config = dict(
    n_layer=14,
    d_model=128,
    n_head=4,
    n_kv_head=4,
    head_dim=32,
    d_mlp=512,
    vocab_size=1024,
    activation='geglu',
    norm='rmsnorm',
    norm_place='pre',
    norm_eps=1e-05,
    positions='rope',
    rope_base=1090.0,
    rope_fraction=1.0,
    qk_norm=False,
    attn_scale=0.177,
    bias='none',
    tie_embeddings=True,
    parallel_block=False,
    init='uniform',
    init_std_qkv=0.0445,
    init_std_o=0.0,
    init_std_up=0.0445,
    init_std_down=0.0,
    optimizer='soap_variant',
    lr=0.00468,
    beta1=0.95,
    beta2=0.98,
    weight_decay=0.16,
    lr_head=0.00791,
    grad_clip=0.5,
    warmup_steps=200,
    schedule='wsd',
    decay_fraction=0.92,
    decay_shape='linear',
    final_lr_fraction=0.0,
    batch_tokens=[32768, 65536, 98304],
    seq_len=1024,
    doc_mask=False,
    z_loss=1e-05,
    train_tokens=273900000,
    steps=4561,
    dataset='wikipedia_en',
)
Each number is 128 + 24 x the weight over its row's rms, rounded and kept within 0 to 255. Layers, rows and columns count from 0. Numbers have three digits each. The size before them is the row's rms in percent of the matrix's.

# layer 10 MLP up, 512x128, rms 0.111, rows 217-288, columns 64-127
092:127161133146202119120115134140099112151115104143135149079122141131093105082116111144129159112108135129153140120122175155142082119120159155129150120119121123135102133127153156161116112128139158
106:097154189107120155097095106149164131146146143101099098090082109137138122155161143208147134122105110085091136128126102123140135115108085132151088124134110138179155107087166109112135132098114144
093:135151128126088127121073138119132102132161186103165084134142113147091093125143161112117150142138173170139133123100129134141122134133135118090122183103103085103140114137156170159122155158103088
100:108138135130091154120079163092115094110139148092101183120163136143109131132144124106119173126115137136152178135102149141058116122157079160128188142134114112091106111129134120133145077145151123
094:079130182113103121128085179127136108179129146098131167114090115173111154120139157094125143085173140133141088115137129153163126125130122101083130152134121133166136125123108127142156118129140112
095:156148127115117128128097136115112128118109140152150151108118083150111130124126165140132068115134173157189145114148127146166133123119122174134137158113173130132131084152154150153139150123117068
108:122104131096111097128113087151142141128118143133136143179112153118127129083109161127151143138081096094118163122133112137106143116151158110154124155125144129172133153174141150134103138115143133
097:147142116108115135128149114106116148083107107163104093120130165123094136169169078148106124137090140090133136133108144073126141110119102100123141133137133134117122096074107120131152109149109144
106:116091154096125112195128104100099150115135108128130133131077107127131080097131145090108119130151137133123159157090136146102132109095128107146065108111116153114103149120157168121117148117158160
110:110109149130120150141114145134131143117167131121197112151107165129124133149101145151156185125149144133145150101110122141151087104118149162142081107125108139114138112109160113132165132158164119
111:155114131139083111163130135136142084085128163152142155114143168121161139113095106160114124098110088146104128150130113099155150082157138135169129115132073175099136122146155150122148161153124096
094:121151164143106141123112094087114144100124107140096104088133143120122161182078102107067095161133129118099116121127122114130120117153150107104175172100118130160140111172103099135173157144144154
107:093111147110100124125129076157130155149126121122123116115121123121122118135160142137107197107081136157086169131127193123097159152138115126140173138138148130147151115096114087145158117128090160
112:156102134127120123114190134131128118101138153106116134109124145134159137123158170196115106108133148123115117184127126133079136126125099140133144123109135168110126130131122128152111129142102130
112:115115103104095147147071120132133133161112132124174092107081154111074112122141090140137116144179151144115096143100146142108115132171149044105141116118115107117169153140099086114134119142124116
105:131138146097143142085141118149121159122130101154119142120106140147117125131149140124136155137145114153139166130127116131134129144132142143074103145162104137140119137044107155110117098121176118
089:166124117109120095089157102110131124112153149122100132088131085147126099132116137128100143147070161114191139176128139091102138096099151134100133143115152137112109107132103115098142114136103159
096:133156129142151108139126110140119126097131094140173114104115141126170157129148155139138125129123130142110169141195099127129137186099134102157126122134134178129086159123114158183147154092154117
101:139115109130105130144132132103125139117167106158149096137131089123079132115181199124119113079111112126119137131136131118153157161161099130122164097136168145119135126124135121108106128129096111
104:130122120131169161152151140122130182161101153141125085079086133118155138096145137086128137075140138121129110147162116071128112153099145116154121123129117157104166122122109175113142128128131128
100:116129097160149131105117152142060136093143131109102162113066094158100129119135147100168134110123129183131170162162073108174119121125155169104133109066147127136119103133144131126109134121134162
101:107134156149107132122164127152126120161111134108112124123139153155105100129125129105148172121130129147175128072082150121112147157123123155134162104109144138059148132175143202142135150118083130
099:127151136125125156186084138132128085122090129083136169138090119127132110122145154117087114120143122131129125126134122118135138170119093108091168152120088169099105144135099131121119170138146124
102:074118139107141131108130172148091138132132165153105113154110142104140124082127158151141138132134180170133129148175147151140092124108160153119144162122150103116101098159135162123142105134164198
101:104104159145100162119152129107121106149134103160114094124185120127167125141149127092153125125134158128125132132109113111127140139139093144130119132122148160152077121118117115089120098140135126
102:104140129082105142135137148122105136148132137133132114138152074143129146157148089091174170107100157147128137141120141165139186114119148143121099138154123127146143182092152150133107110142141181
100:173140081113128110135094175142140097112136152108102114146118127112136162107140113148120133132130147133084084147144175097111140113152158145090132099125130126119130125114094152127179102116155159
099:144144121133172085073144122133116170113115133155107099084118134099141130137096101134120145161140129163113114123138113098121100166170133109157118181150151157096188132081111110113150118171123146
096:105126090117142122104142155179118115140168143137095131123118150126164109141116110143132084103190085120141116141128123109132148110085127126153131134102128182116123183095164192114143136121127112
098:100146103112107137122138113137154110135179128102088126118142162118117142126136134148101110134127137116117116087144133117144129125129128148092153108124158156115163168122109104078080125106150120
095:127165113117128112106129158074107133125118110154163114105106096169117188135075142124113145107145126110151168137111174132113158166136117118124117150162143168206097114151101111136108149181126139
099:106115127096119153163162131114116124126150159115164146175140102091106116113144114092181158086124150151150112102117115128127126082096109156091155104109098133113140117087095141127126141160087131
102:148113113143107137159175164101095132088117162118097124104125175149114122118120144144102130086070147131176140142107127128124121160110124117124137156088138115132144089131125130141135182141148172
109:169139141092133111125140128114095150106141108110138157178128162117141118125119111124155132165181103156161133115146119081132101153148134124170134064170116142148143122138132162129124100153147121
095:150115145093136127166117080126151116148166112144135102125155099128103081117134124107120104061091198126117111146117140110093144117100111082163101157122126139161130119128158153160121116144118126
099:172103124171124098117134152117136143131130135132128093081111128136137160148107143134099109082119119176102158134092123119150140134125152094169101118163136119119122119098152173124145134135141160
089:096084124160126131162084120155149122132128162112101125130145119090139147125095130078107106149122150125129120134138108164139144115105134098117120120145155096116094110133090146158108119178159116
089:098137172153149103094133148125129166101143173130139156166163152087169104159115121177151142157118135094126184160132187121100135175129165121162149126112142170101101115089142132158117170128142135
107:122114136128131099122104121127101144145127089118097141147111118117127181157150189146091143091142143145110100112097106109122139127148147110173142142110116115129082090144121092104127132131116087
111:127102118156100118137125167144129137138161132130137132111140146126130142120189124159130130116119178170102143046149098095118121131178133122124159133131100108157137159160127108110112086092150111
103:173098128167130148171099134125183152116137090137136177135109118143145142118173145147091096110147138150105102113118114129095123141099150177093125144105148144117134130148130135149073142131113160
105:120063152138120115149154125131143153149153120095110124100113105110149074121122166144128150136131080124151100165171128148128117143171154182092109113106134140106090167121126134081111078161137146
109:141110131126135125116150097176173170128156107135119148073146154102111107170130154152104152146130122102184166139139128107097144122115122141147118139116132103145115095114127139130106116180118110
105:129142131110121120123135130120157114153136134135154165144123170129151105080100115162118082163111123112121148168125191084096125161114136135119113143123128152121143094083144139152114143122113105
103:187112162139115134149111099152104114132178135135124131115167146143160134121086109136114162138144144122133111140137122149128117141104134131173130135166104165112148164118132139127113182126136163
105:134136130105121139117114102116121116148115143086132133121143079112155108122129168088119136121107107156103115101139176107106156134060113160103142143143157119138131126126122120146107149163110097
106:147130213160137166139129121145096126149132129159141092135106113179143140143147109108138173151114140130123105129172158143133132167085118155136129103117112130132138120146160100167124149121140152
099:133116134177160153128136153159130147101130132170157108152099147114118151130089147136172097126172107097153131118133117123110120122125141122157133101139163098133110122141196087135105136123093127
096:159140162117136125101141158175095081129141123134160120111092111136177124096112122138121143143117171099130109109158144106169096125146126167155123134122087138120173094115105122084106096126134131
099:141155111122141126086115107122129109124135133093116140087127129124159136105112086125137130123116151127117102098157105126131103116126139095101090156129140118109076106125110124103120068122150141
111:124155134119099177125116122145120128119161162138153107152128139104116131132141160109141140163117126134132091138145149110139109111104134144131127157141153102087135197118116121168148151122142158
102:148167160138167116149109128169145140131084131151172161190134093089139083138146119105120114111134163160092121139125096117133102144138110113160113135142152134149133155135102137168125151082168129
104:073105139150124162120139129111142119117102132131146113118157161125143111120147149084145163157144095147131109124131140164131148114171150115137139167139117176162107139102140141118158104128148129
105:138102133105151157139148104134082121130117150136123146136113153137118159098155069097076124133124128103186150167125135133156118140144132102153116126109139102132135112120133129131131085133153123
107:113107129126140116135143087132155126180144117097117136100125070148134145117130123143162111179110137131104105161074161125135136146116106116147151121122074143160185119175124130164125129111124161
101:101112102102101117104094126146124121129135139077096163106074123125084101137122115152105135108129111112142173119164093127134144123130098144097137127101123124136133121187138108112193106125142125
106:089153171165141144124184138155108147099126173127153122119084140137107120078159158114152139142119111113177141147160113098133108125120131143122127089134157160065101110121133142117166134137151140
104:116115090122146140098128105143155103131136180085156121135142116131093145115134128081123126136112127125122083115139172181117115098152139130092142094136147173142117126159142107143119106108135123
110:085100141119091082136162119141083093160151126133137125112156093147158094152132116144160168133102094110111078141134096104177113116138137153142102129079094122145116117145115109145124163105163142
093:159187127089126166139136140099109121117108100149140133087111125129078079120125150138139160131114184121152155113158127136142133139133167147174122118144179169145130150113135151117146100135153116
107:128108134129152125153078099096155069105128092144141119147102148088130124148144126093114145141115170142141087126171118101136121123096109130120158108189080118171094116146147148091152145125142162
098:098147157106137107089109160107106177151127147136135107114114121112160156108168142135116126105133074131129105111133146139116092146121140129124115100128104141127145144119102133149116080114063173
101:125096141116122093141102153124164111147152108130168090148148145094162118130181115150108125132159151164110133092098118099124115174152106140121100136128128141137133167134175154145151119101155146
100:149112126143068162143102173113112145110149183135046109134113159111124126102110154127121143112118130126106139129071143087114124126135145122154141129105161116126173119113131149147073136099133125
087:156073145142116134113184131148137144126130169135072086122115112152128118111126132109140127143094144121147107118186093147158132120079175096106133128085148126163125154112127135123118141130143180
103:136135102128129112123092114165122074134151144123102121151132167145153139105161085113168125163164128143173096142124065128153123150157129146094137089116123077097117107106110081111117164113115097
099:070157147090099154157191091124091083150086121129104143166154167155154120120145126146115151122144079104141081130122139133147146134118170141122119112129115125117146108122165130111123135145131110
105:136166133107102110105093132107126104110161179111132112121097131134178116133082131146107147121123149134177122136092144125104141123105143167115133085071172131142179111095124120156122114142130117
101:111116099181126101132123115102142155131157148155168107149080129123144124141123158146129141163129138144119144141112144117091156150115168115127116137111134138125155143120117148119102124153100159
095:154148101108157118120093144099091140116089137111167095109128142122126129118073154140148141118176127123154104116115129140156119120095159118104137111133155119088133110127141130127119093160093065
095:091128114148130110176133090142115122158116138120105105123092167150083154169132106115114131126174091127083120125120092132098151134142118117149068084140117105109116136161124110180141202106121176
096:165125168104127130137163126128132125182123171141111130092121144112126158123148089069112107123126064126145169085136137131083155162146140107171168120121145136166123108108146154109129128132151124
# layer 10 MLP down (transposed), 512x128, rms 0.112, rows 217-287, columns 64-127
101:159126158150117168106106125112125136156146132116115107135095113097148137148144114102141137175124146099096110152137134162115125117095157090114104151126087117071120121095108115139093143134096178
103:148140092140105120120086138132110096102112120106131136173146128164109140144160070111130141135153167122123165149157118095116114082132150107128114144134139131128175121113158153113126094136167127
101:144139108131090140126128110124116124162111101175096109052123120145163101120127126112132109149153143095135088151135181144139099108147103148126135143145100094132135083110087141131113157157124120
099:138117110104140117161155147087117167116156119114116116135104148142120169147155122101109071154078117141102109139154088109113164151096124133096135088161096139124126157165160138127162123139185129
093:149127155157107112131172141128180150121152111156127136100093127138106154134119143114181097141089126077150104085118093134093117133069162151134116133140140128106134138123086128097111112142111152
097:099128114094143160133153118138123125106129165132082117145085134105146143157149111119140136142114153145100092154063115132098099121085084155131144119123095138160077133121130174100112097135083128
111:136162102171153140147113152124128115114109125122118123129146105109101103162110107130140050149122155151158134133147161106118115167093102139110144138088102115137154119147091112187178122139130125
094:123126120181193136168122131177140133132135138141161134108126114153153130106139091165151123145110116145130127148155118138158160147113181114114149099117139139167126132122138116096136110087106121
111:110141134130121134163133113115145123146157155099139138138150132110132110128132116142147115137097121102117136109106133132123104083184144143166147171102159165140126155165138139154099114156169169
103:134138091100151092168117111177122131093131136158140100159092084149105088112108147088101156138128103134140144126112118152100108173080128153163114140117117137142174105132111120095127167122159129
103:100120126119176105129090137088120091125145159151146183131142145099143124127129131108117134132105153143152118127120150159162137158121149155053127135122154107136161130144115139086146140115147129
103:138112096154139123120143114132187138136082086113116133121142139121090149143099120114137096147125144150109132108157131153131102142156165134150118103081088096194103170134124127098127168151154154
111:093151141078163136128127118081134128137114145146156138113135114149156113086146151164143067177122081091126150130156140113111131143097140118185174118152120158135104127112132123140184114132123139
102:129125169144127144125105137125103122099152070106129109131115147118129116144124124107115108103119141114140119157145154161100111170170080135122098130091140156148120140154098130079139114132125125
108:120129159140147120141101106125097144165143112093101169124142096132121105104140127150118156123137138136149122112175138144133067093142143149137143178121131132124082137162110132167148133096152087
102:114096136099146134116138084099124156152109094113159134122156151151149145110089132060172150087126127117123075132149151123105151124161154152120141113136096130081134122129153099145102151128145125
092:140080066094148139174157113144110134163077125162132139122136145128135083153153134113127122120135114146107123176149158141112090161109134129161160153126075132162158081130132164169108105116124093
100:123124089099132157125134111107117115079181121121099157104155120093117124094139134091158109153145130114141152102122130098104142068117112162100135107133146130088126136154154111121160111143122133
099:157110128129148113152110110143118108132093139160129133135155143126078136159130100174146100100123143114143119140085146093101107118106151122182097089156109124163131124149142135154156143131151157
102:107129138145120106160081142136149122144105119110120121129102153179116119157115111113157139104158158155104158136138093085124150130123132090107086165109097152147111109132089168115128161097147156
101:122110143110159085117142107134121134124134110172094143087123133143156178139126117135129112133141046129158150149133137142162090131070118157129125107130111137105138116192133112114132106155091096
106:162108140161152145117120141148180118157144106116157152141151172136147134138129144118152167133123105130109095124132114116151130135068099151179167166124102140117135099134103118164145119118121143
098:117095095162108127089130151130149124140133098116155112088147102171124088117109099156125176113118129160131117128131129086112155095145124157180085129101152062108153125093135093157130109152125119
107:126112120131132137126156144124109152136141127097160110125100086164105139097132137127124185136145100106124164053150126114160114126127131113111149088116137122111122132142145126109140123141126134
102:131107102098115127129181111056123118104141121140122184102112106117125090112126127151121135169105134148126133122138167078101139089114143131106149133130116124136135122101136127135120151119153118
107:124132109151138130107109161160168163085120111132135133087089143145095114137105119142124127153140120168126136150126094110103171084123143122121152127147135124175114143079137126136126128168181160
101:141102120117113117067103120084168132102132101086089141159117142122171160122167160138130119121097122140149153114162152122130133152125162119109127085183173163153139179100145155155137116101098146
102:135117153083122131149142110126176115127137132182144063123163172143093130121173123149141102114128101174159099131156135113119110122142161161106105147099155148116129127155132162105091160121133123
102:123171131166154133113136081130133135149140142111150128099144150119125151144146161120149128157163128152092102155131092070120082150101169123113088112174119074129154114116119095140097157103129146
093:144103163161170151172112142151111173159109156127157124120138124134107105112084109126163139119122124164156137098165113123085142125127140161138126177142088118139109120157100146185122112137128127
100:103089094142125159127169180119076106103121062186116130123101147113183126118097140131137173105153094127139152145128127127137124135099117106145127142127139123133094148106164125101157103097083171
094:158123138114114127114124087118124111138101147094135163175134127147144113129097112127150166091096147118188145177149088125100136112146135087166133131133130106184164110159125137135169111112088174
106:091085138120142170096133132139097138142138137108110163137136101094131123135127099144135122098144112126144103163152146148143120102148134190095127103129135136140140119088172114170150141110135161
102:150121117113178119122174137154065094159149115109124138094138139130161100116109125096141122102097129113117139181145115145149140131106120130094114098063068130097125132130097167142181128104110146
096:139124127120108114114150172113154121084149150151135134161126098091142118117138122154146113173145104085105116132139115087110145137167158124161127091160108178122132089122093097084159122132136076
101:089151150119091110157148100055057116126140126135153116124128138152149092148133134120119120102107138126140078124123140149112168133155147084114125161151109119119145099140187094118111130151119135
092:128113149145130117102106129137129135156172085151108106083110150146160119125141120186110156129124085172129093075125149115117131153126146121134154085135129157142132109121165121088137131111124154
092:112132161146130104108145134101102124145101136150113146097143166110123164091138156136066128085138103098129132143159091145129089112180127153126128122167138127113151123124125130109137135129093131
104:139169064106158120147163152125146135142084092117113117134136168165095120141088165150136153099164111150089125156088112150142161110129081101134146112125106120139150081088156142096126171108157107
111:114150127109130167095114125136128143139082133163143113144131131090127088122165103089135073092121116131088089120104118160162109157087128139118137140102125109139146161127126092098100120121145127
101:114112146127158118132162136126101128137129111085088114113114164141141101144102126137123138144125161116140112109125153155090097100124140117172123132123167165128111120110113074167104096161149112
102:152137124140200111121129170155113168103114117165141121130105144092126105118112131130106134107124125110076118116103098129103113138133096133126104114148123133114108139133133114124150164139101146
104:130142122147094160132120140151124162117167139131139113172178136108121108157094110168136138127137080109176163109123077113186175140150090139089125186130110131139142184116137111148155123140117129
105:099156130100095106130103141115167128108126129120132082136178126147157100155131110129138192131134124087120136104189125144119128111076147097128091127126122112143121170143162138144079105106116158
090:098150147148125085136128162159138141128129131148146114159133156115121101133147122091154106130092102112162130148111116140105147111117097108080133133098163124132129118127130185131122116116133120
099:133144133140101127155119114116145147086086145146143130095093133118082120143118142090129120134122154070154135128142114155140131150128139115150127129128127130083111100168138132157162101129128119
104:145120140102110134094135154154102101148082139118148142106117118124150113172142120129136133090126126132125111157131092095117144111112132108109125108163147125117081137094115094091145086168132172
105:123103134114148110125084121146101121118173133145099137072125092110133160105111141076119115159131139105124176147137107148147148119138160167169163137076111103150125126089114134125117139147082095
102:112135104101108113109163160100123126123134145166169162140151180106128096110096166144118125108093136128135129155133131104113104125134116086141112125132117124177123135140113080083108127148168090
098:120111126135148119177089135071138151136105095158132181145124157175157119149118149121097123072121120137096129173131109155085116103117105136132130140105116155125119138136141184121112151120134096
106:118142102114090148100110130122128093152139136106106164169142111163063146156132139142114152165089140134092141108106143141081076109159138102163109130108092124129116156145090102126145094131092145
104:113094110126115126092127127128121087110126130166121090148132082112123125138157141136139125150098109131082102142084133080128107107129173148085174099150097155113109146105111146133175168124124105
101:119119131110099102129142114106105090163163098131117120152143139133158109119109136141154163115113109088167151115084146128122164090101114122106150144127143077103105123142105120136148156129137149
108:130078104109102157102131122163122103103090135129124136161120131088146155099159115137055126181172111087159112091108168132170132130127145095132123138179170157084125169118123134119077123134141133
108:125127097108131129138125133127152159128103151151100121132166174108163141111151156114111150140172165104125140137113140108153093089088122140151140136068140138132159089106107146120131111159126145
101:168147085110090106153092097119143161148126138120145143110107147168150135095157121110143056187131122092134126110121140121099107124132087136144130124117132135124147161167121102134124113173096109
109:123144123156088150133146160134113135116114143123102099144165093161112151168071159127149149118134100123121099130132107185119133184156159087117150126126131120134095126118124141129111095158131117
101:129124113184107122147145137136101129133134133173119096108145089195144159127174139153117141126120099072126132164122128115141076129129137115129166097174115108152155123088106124125156156118123138
110:124147167149111101107120068140124107152175128140125106152156137155101128142167133174142163148176146163184121141150115118069080149133134098112131123116128142115114080116139115089130091098127118
103:158148111135110129086103111128164121118146171108099121126117156122146156100130088102107123146110101155134117172121129109118142172133113169148107124113150149149108078166115150106135133108122144
106:137118140141138165123157117119099141135145119132117122105118179151126127156116095121066104124146088090136101140138123096139125136080150092143182128099109150115163108177133103124104128151134158
100:115136070129111118119083108135160111102113140112119136122127140145129120100114084094140100148093146114155140172148121109139147124159126128116133120115129105138112126142155163137136152129162060
103:124114133113195139097115086116117122140150137137180132142133143122149087102122127134119110165172112193152121133124105105122147134128155131130110118138133108164113108135112127140165109123121131
097:137123153144154113073100143120137122131117187141126122109057116128129157126119112178130148130132115148140142106158109113149116107128139163129091125084175113104122106120114117150137138131131109
092:182126170164107157138088128131169152141148119130089127143141141155096080094125128137127143133149144152115132182122133111122129145088153106164108130089159144135136119162116106134135146139128110
098:115131068092109139158114139130103155120121144164129112110117066141158137119158139113088073097151137177098120134164137149114142125096110140108128121174138119135082163114101167098144160112109112
097:127103121132171090084116147073161129183139128123091138171120129103058131143165127160113145149142150110119105138143136138141132155140129126109122122128150146120122097140110120105132168078168153
098:131148124142148153148150120134115161151091144138130149133167177127141146164171141142140130163165094139106131114140098134147114136156130116125120132133099119105098140117142111132144117116096122
102:158083121063118137146113122132113126122161137157149110143143147113147136128099123072108177102145101144159108139103100124115123096122174130116155106121082129095135152108158119117166159102158147
096:098072148177127143152137156128155148114143116130129135128142079127122114107121101110108106159157122140060165126112148116074146133150105130146153164125121143138123120150115140118167165103116116
100:114125133112138136141099126135161108081119169103154146161142088155099110100166136143132136095125156114091063156142123125153140095102085153103151083110101132140133192115116109078106122119095167
# layer 10 MLP gate, 512x128, rms 0.113, rows 218-288, columns 64-127
104:128191116143121126129074130126130111147161125125149157115175158115134159149149132102130111107117163128142140169161144103076117140131120154163087154135137133166159142125177120142134168120114124
101:087147102098157141130093139109155135118097141102133160146114101157096156146134137126131144105153124118083134121142089144131108162081116138132124110100078135127117140123166112111132131106119160
104:132161147157140134114102093126069129137143133110130118154125097112133108158155138137113100128117123156144202110154150151143144147125119124172159106133156129118117149153175096102105125131126082
102:131145184151123075121126116143142136101085148153135151101148129127171168121110158162095148144159103104131095115149153139150102120165174123101108086174130149133072196156101130127131137128132144
097:098155107156132127064126148195115147107116120187122167121147161148157126161142123124135139124116094154175137117148152173116151160104082129147153096131113113080099161132163109131123094159105103
108:128131121168143118106127078055136109125109120128126103113131125155139127087148073143085088151128119170122117088150164104162087166137116142085156178119145114152146126130099142156157159131119123
087:184137134131119139148163110125114130175131160158113158107124161161136106115090138158130155110122148115111137102133148122121097126133098111116151155118134159192090100133167147105149149129111154
103:087096138127168100155122064127121171149132156152143147138115106107111122080168128100070137122106117169111140149077156106108115152111119121136132133151106144159142148157124109111096152097120173
113:121121125130128127153114106122141128118122109083070137131125064124099132116140092149151140159123145155123158149075097132160109184133107149173163164132063144167117146140122130118109121129122099
110:087144086129143142174163080125170151130137117147128174135146091102105138170160142138152150110142143125109139130171133116136136119160146171138137160111144110129121140145146140103083109098151143
101:132164122099094145078126120130121109115112123148154127135121125105172135148101093109135107136132148130087125102191117155132120181118135128146130149098152110126144114145109178150146081126139133
104:146111118165140095193094116101188162117116109123119132174111132093118174119152140154121119165138127157104141176108132120139130106127140141113113110098098168101122170126134140117134122094181074
105:140157110144148119129113084116156119129120157132143129140155131110134114137127106174122138151108123129146141111149155136169129093146114144117126108110114084123119144128182176124140117111159145
108:139129192177141137136152093173138153133116101102154166122127156168150128141103182114134107141153133116119103144115148144134140084111117182143104152148103133123097113158143127072114105126137102
097:100130173158134088132104103159165146098145140106102126139106080144122135135167164102129147180144106180131111137117124141117133127116155112148118155156145154120146148130119140119147109139101114
096:095092177128172148113120145137125162183148126131114101152140202074148163150161096119121127109145145118131083111158104170122088132158142148076181166150093112130106067142123121121120121124130129
100:138139138125139159109131155077091166159101139094149110106119103175120121101113157123103128130126111138136151137154141094136121137130178153165144126111181174129121153120110135158155165171137109
092:115143145112118151138173104095112147150166084055123101119128126151124153155153113108079164151117116083113125104145092123121143149180119132161106105132085138104087140090144120118127117117141120
097:106095104138097166141120097122138123136077135125135140139128121158123151129193150155106119104148126105136104166119118159121142109133157128104083176115148149161140128104139111118134154131085117
108:115139132116131094101112116146152116119113160122060162099091156150138143121130154106132135123113084146174110139087137112124126128075102163140083152110105154140096121122116095158125139121150110
100:147118112117130129136152122139137115109158080142107144107128128148147114123171180184141131182133171156097120138076082136114080138152094178140145151137163139115197140138133109134113067116131115
108:093140140157127118132121091125118132099149156165145190139143129113184135110124131140087119107158124157124106116107130175082132104112153124114128112179096139148153186105142128134119138100087133
100:168127156139135115116115120131129136154116123144087167174079112111144061158120128113143090091127125153104160149107178173134184151127118131170138069149124161151129147130095159111113115097153153
102:144174167115167108099134089116133128126156113154138176142168108125152077120123151128106136145135116169139114097098105120132151132140152108105131140131157112124105121129142150114120122058153119
104:124136121141099192128158152099123085124137130111170139103118126167129134110141083149100153153118165125179112096101148104134093121161142117142147130117118089102102117123181137124163111129109112
098:101134106106092139159104168138120128114109123120119116138136130162098141157134108097089156134117162160088146095162077191136106134156136180092111191116138145143140154099104132106086116163142117
097:125095152138144094185120119084118123130124101148138134148099123114126104123124121124165139099115126131100112129082113122124125155146105167119112108139139102144125097129086175120140118121109113
101:099166139120166146129101125083143126131102117123103156135118114179158126116129137114090178135143113132140095099141150144112153101138104167120175134110147091100136117071154120143131110090144124
087:114090160106115138145128114116095114106120113096140165146130074108117110167094104134123170135114134094119114091136130107202093126108094165114142097166082113151085118136113119102145156107124116
101:162144113140156171096153113138125166136105124117144159083131104125140157097159112111152113139134127169151159101119165104104082140096173142090115134132126122085124094133101156129180110114098107
101:146147117103147135146117158162119099152126110140097141127122102114159077123093144145151113169140131153149171126133134151081107128143127124097115108141137088192140127120151169175101168115128116
104:155097113115147113165108143114106084102112118163085160092116103144118132146109145136113084168135146149111152108125138126103119140139122107147135159117100158139118117144106139080106117142131150
101:132097153152119124091132106200177101113155140126133135122118086103135119129145141130108114164154085145116103141099132157145165107120144120175094110146101140124159116126128092099152146075136142
100:150126125105117083140154120164137077166146117113081116142120112137146166158127151160118100145157133132124123160119141121125094157142142091122101116094102104127115122131146183076149130128116133
095:176123119132167104069122163115141142142120125120130110096206129162128134134121129108134159130103119127180178133121141129132099137139120131141157098061138104093107114150131100106135087126109114
094:152127154145150149123140152118150086151118113100127149159153111119127112140178153166168114164145128171099129110135159140154153124181134118126111120142139123115113132163148152123142158108110075
096:115118124161138095111147116132140172117126188116138094109114127150133106142146101126147094144087161130147129184129083112133135108124155093113144125115152156091137120109147138119112138158160140
111:141108121140119135167153109120088088076113065156166109156141163146133111146167098123140130159131105130128133114133106112153128148115156173113116109131125149147150149073150165099131112138121140
106:102114115137114136109105116115107160172184132122120094104095144134174171106169130109129124132151104132102116105121077154119129175081173110134123098159114099143160092123110170096125118147128159
104:143105111152141120149142117153170172167145107136117123091106141129124108088139156142137130108139156111104119116091131127099112117134137192107133100114108123132144155106111165089122091163123169
109:079119098120116113156133126113109099138125155125098155123136131136156150135139136140093153143106141141120152101096129172104142126116135129182112170132107177117054104115154091138131107156126143
112:095158097139147158120120113154120135163147100106126151136150099151121121133155138124112141094124138146143099125131086105132111139140085137106118151103076073114165160118128138087133120134136097
102:146097119123113124144119120133112094100114132122164185129126058157109110098183167169121118127108143121153122096101180081116101101138126164093126125112132131131095085137123122099145111176160107
107:090096173140089130139109111124134147163170103105070096151153112118161155109155096109160125154148121142131129124170178129092098139122128182162122110093164115136146105138082155116110124102101118
106:138121158140119145144134101144130114154130112135137153122184125125104109126140119100151136126119104153098139113072117156121168131103132148138102143113108141096155117119130132142158104153100113
100:107130141155139100112096112125099105100140157106155172105121136133148121142114097092124127105130111098144134089160104158152135163092139174104138090167169098103106160150135130161106127127119122
106:134090164133145125133149136119102120145155086120156127165106155148128137141137076187185151122131129173136161164141155137162134152150114110102139174125103114117164149119140137112140132090167143
102:127119110163158149111135125176116164150155128141097099162134140179110142127116169136124152118127157132086162083138105171134128126126158165118130114125129149123142168148138143098136151095109115
098:156115172130095132159090130123159134070145136146149157121094153157126118131129138144130095118101123131097135149152162108131161118121123150104161140133110148160093147137097105142125145184134114
112:130092122121105132137137158130081104140180141128123162119155121154085123150106123135147160158083147128116121133080139162109145125116127121120130094103124112130093121102089126120148122173162109
100:129169142138173125130128135132099127162166149148150149112134093146144131135084110123140144099098143122122147114141121151157153110151155098159097142117129073138111137140116168090091122124138121
097:193143097120159108151105173159102086091146099124150125133073164133113069155140095102147151128123116155112121129139109117132139149173104129140123113136138129121153111140126140098122146120102133
103:093148137118150120110087141097144148099125134121116137132118160114139145109097078126123110164117151116092149130110124162150172188120112125116138112128174142130134108085121120126128118125100088
105:103111116128097166167116145110118074128139158120120148127129149128125117126109133158134155149101115133137164125120086101110139153097155116120114129116129141115136202170129131095125104081123136
097:122111165144105131122130116133137100138110139140144112129166143112116150146132133175144173123136124117107120160097105107144109115131132127131119136151087112142102131133115099100187149145095145
104:131138111158130127141138134122088124165097111153104123148101097188158140095148109148151124148138159109091160166118151101129117071146140146113133126093111155136124106129136103107131135095097139
104:140150148150122127146119086087135120137121161084123148120114121135162151117114153100102129110142141084168109148112130107157127151147127186131121169111131126115077148096152125139070137117099119
106:103149103094125157158108113115143136152098147092139155109136133108065173097148147144130145120092121137141181100166105121135112120120098129129140101122116132142101153125135127162147115135129128
107:149105122160129145154061161138135110126141149157134123130123180121155116111097126133137103156097171139157114206126117135106147114121124104114131137116149085157165143132098118187079135124189122
105:114096199094090125096102160132122118184153077141099147133077153159141148118157102103131146131129150102125112120114106144130125115098091120109098127121164151143144110142123137129126131193141176
096:129125143140171122166141079112123108164100149128081135104117103155124150135106124118134124141135179120086121170099150128132124137172138137080153145107157148115129081137115137128116137095123117
103:120125144140070116131127134163137136117131149140168169136150147115134137146120093148152103155093131129092142118109149136128174159110146180134143157158138109133123136183075133158135142122106104
105:113144180104139137131118169131099163144116152077143144106130144125154137090146111123100099134135121148155135082135138147130114109144115100102094134126119152094162124103116127111141119139148184
090:078139119114111146122113115187110115142127111087152096138143147126147196103110099173108137132153119153161150105106116120142090108171142157140150120114110125159124108122156131166130164109089151
105:125136092113126144167076155127152078154117147136113149127144131107116119106120078089152092150126096155122151163118147125169119094144126127103103120089159141141160156105101133133116146098120117
096:146172113161136164128115144162117155173096148142108110123122146185130144146100115135145143146098124142116154110128113131148143152106090121095138119089124137118141155130103071124124159149116128
128:137121127119143115086120133106089135135170114145124135123112083144090133092081153111130140143087154121130132141094125164112163119104106154128106136137170140147107097131101150174123156161128145
101:113108135130097135110104145122123056146148115167115143127118108113148183111141118093118159100135119103124136137134116136105117098140150123110127141101110113103140140096142117104175134111131163
093:135178138137142134106131111082115084187120113151117148146124096145161121183162148141111166124103153128158104146171133138168106122172112154108117120158109095147082097139116128091080130141142100
090:119147153167127119167148128163150127142117151173088092134101142126086146176175137112142113154139110143102089107148121123124131114119139115140085146155097143163099182100132104082084139100140137
098:117138135119126154118096155140094138141118122170121099117113121116141166170095106173096152117130187099136107140121114096126086119145117132171143090104110129100145137119087118100150132120103129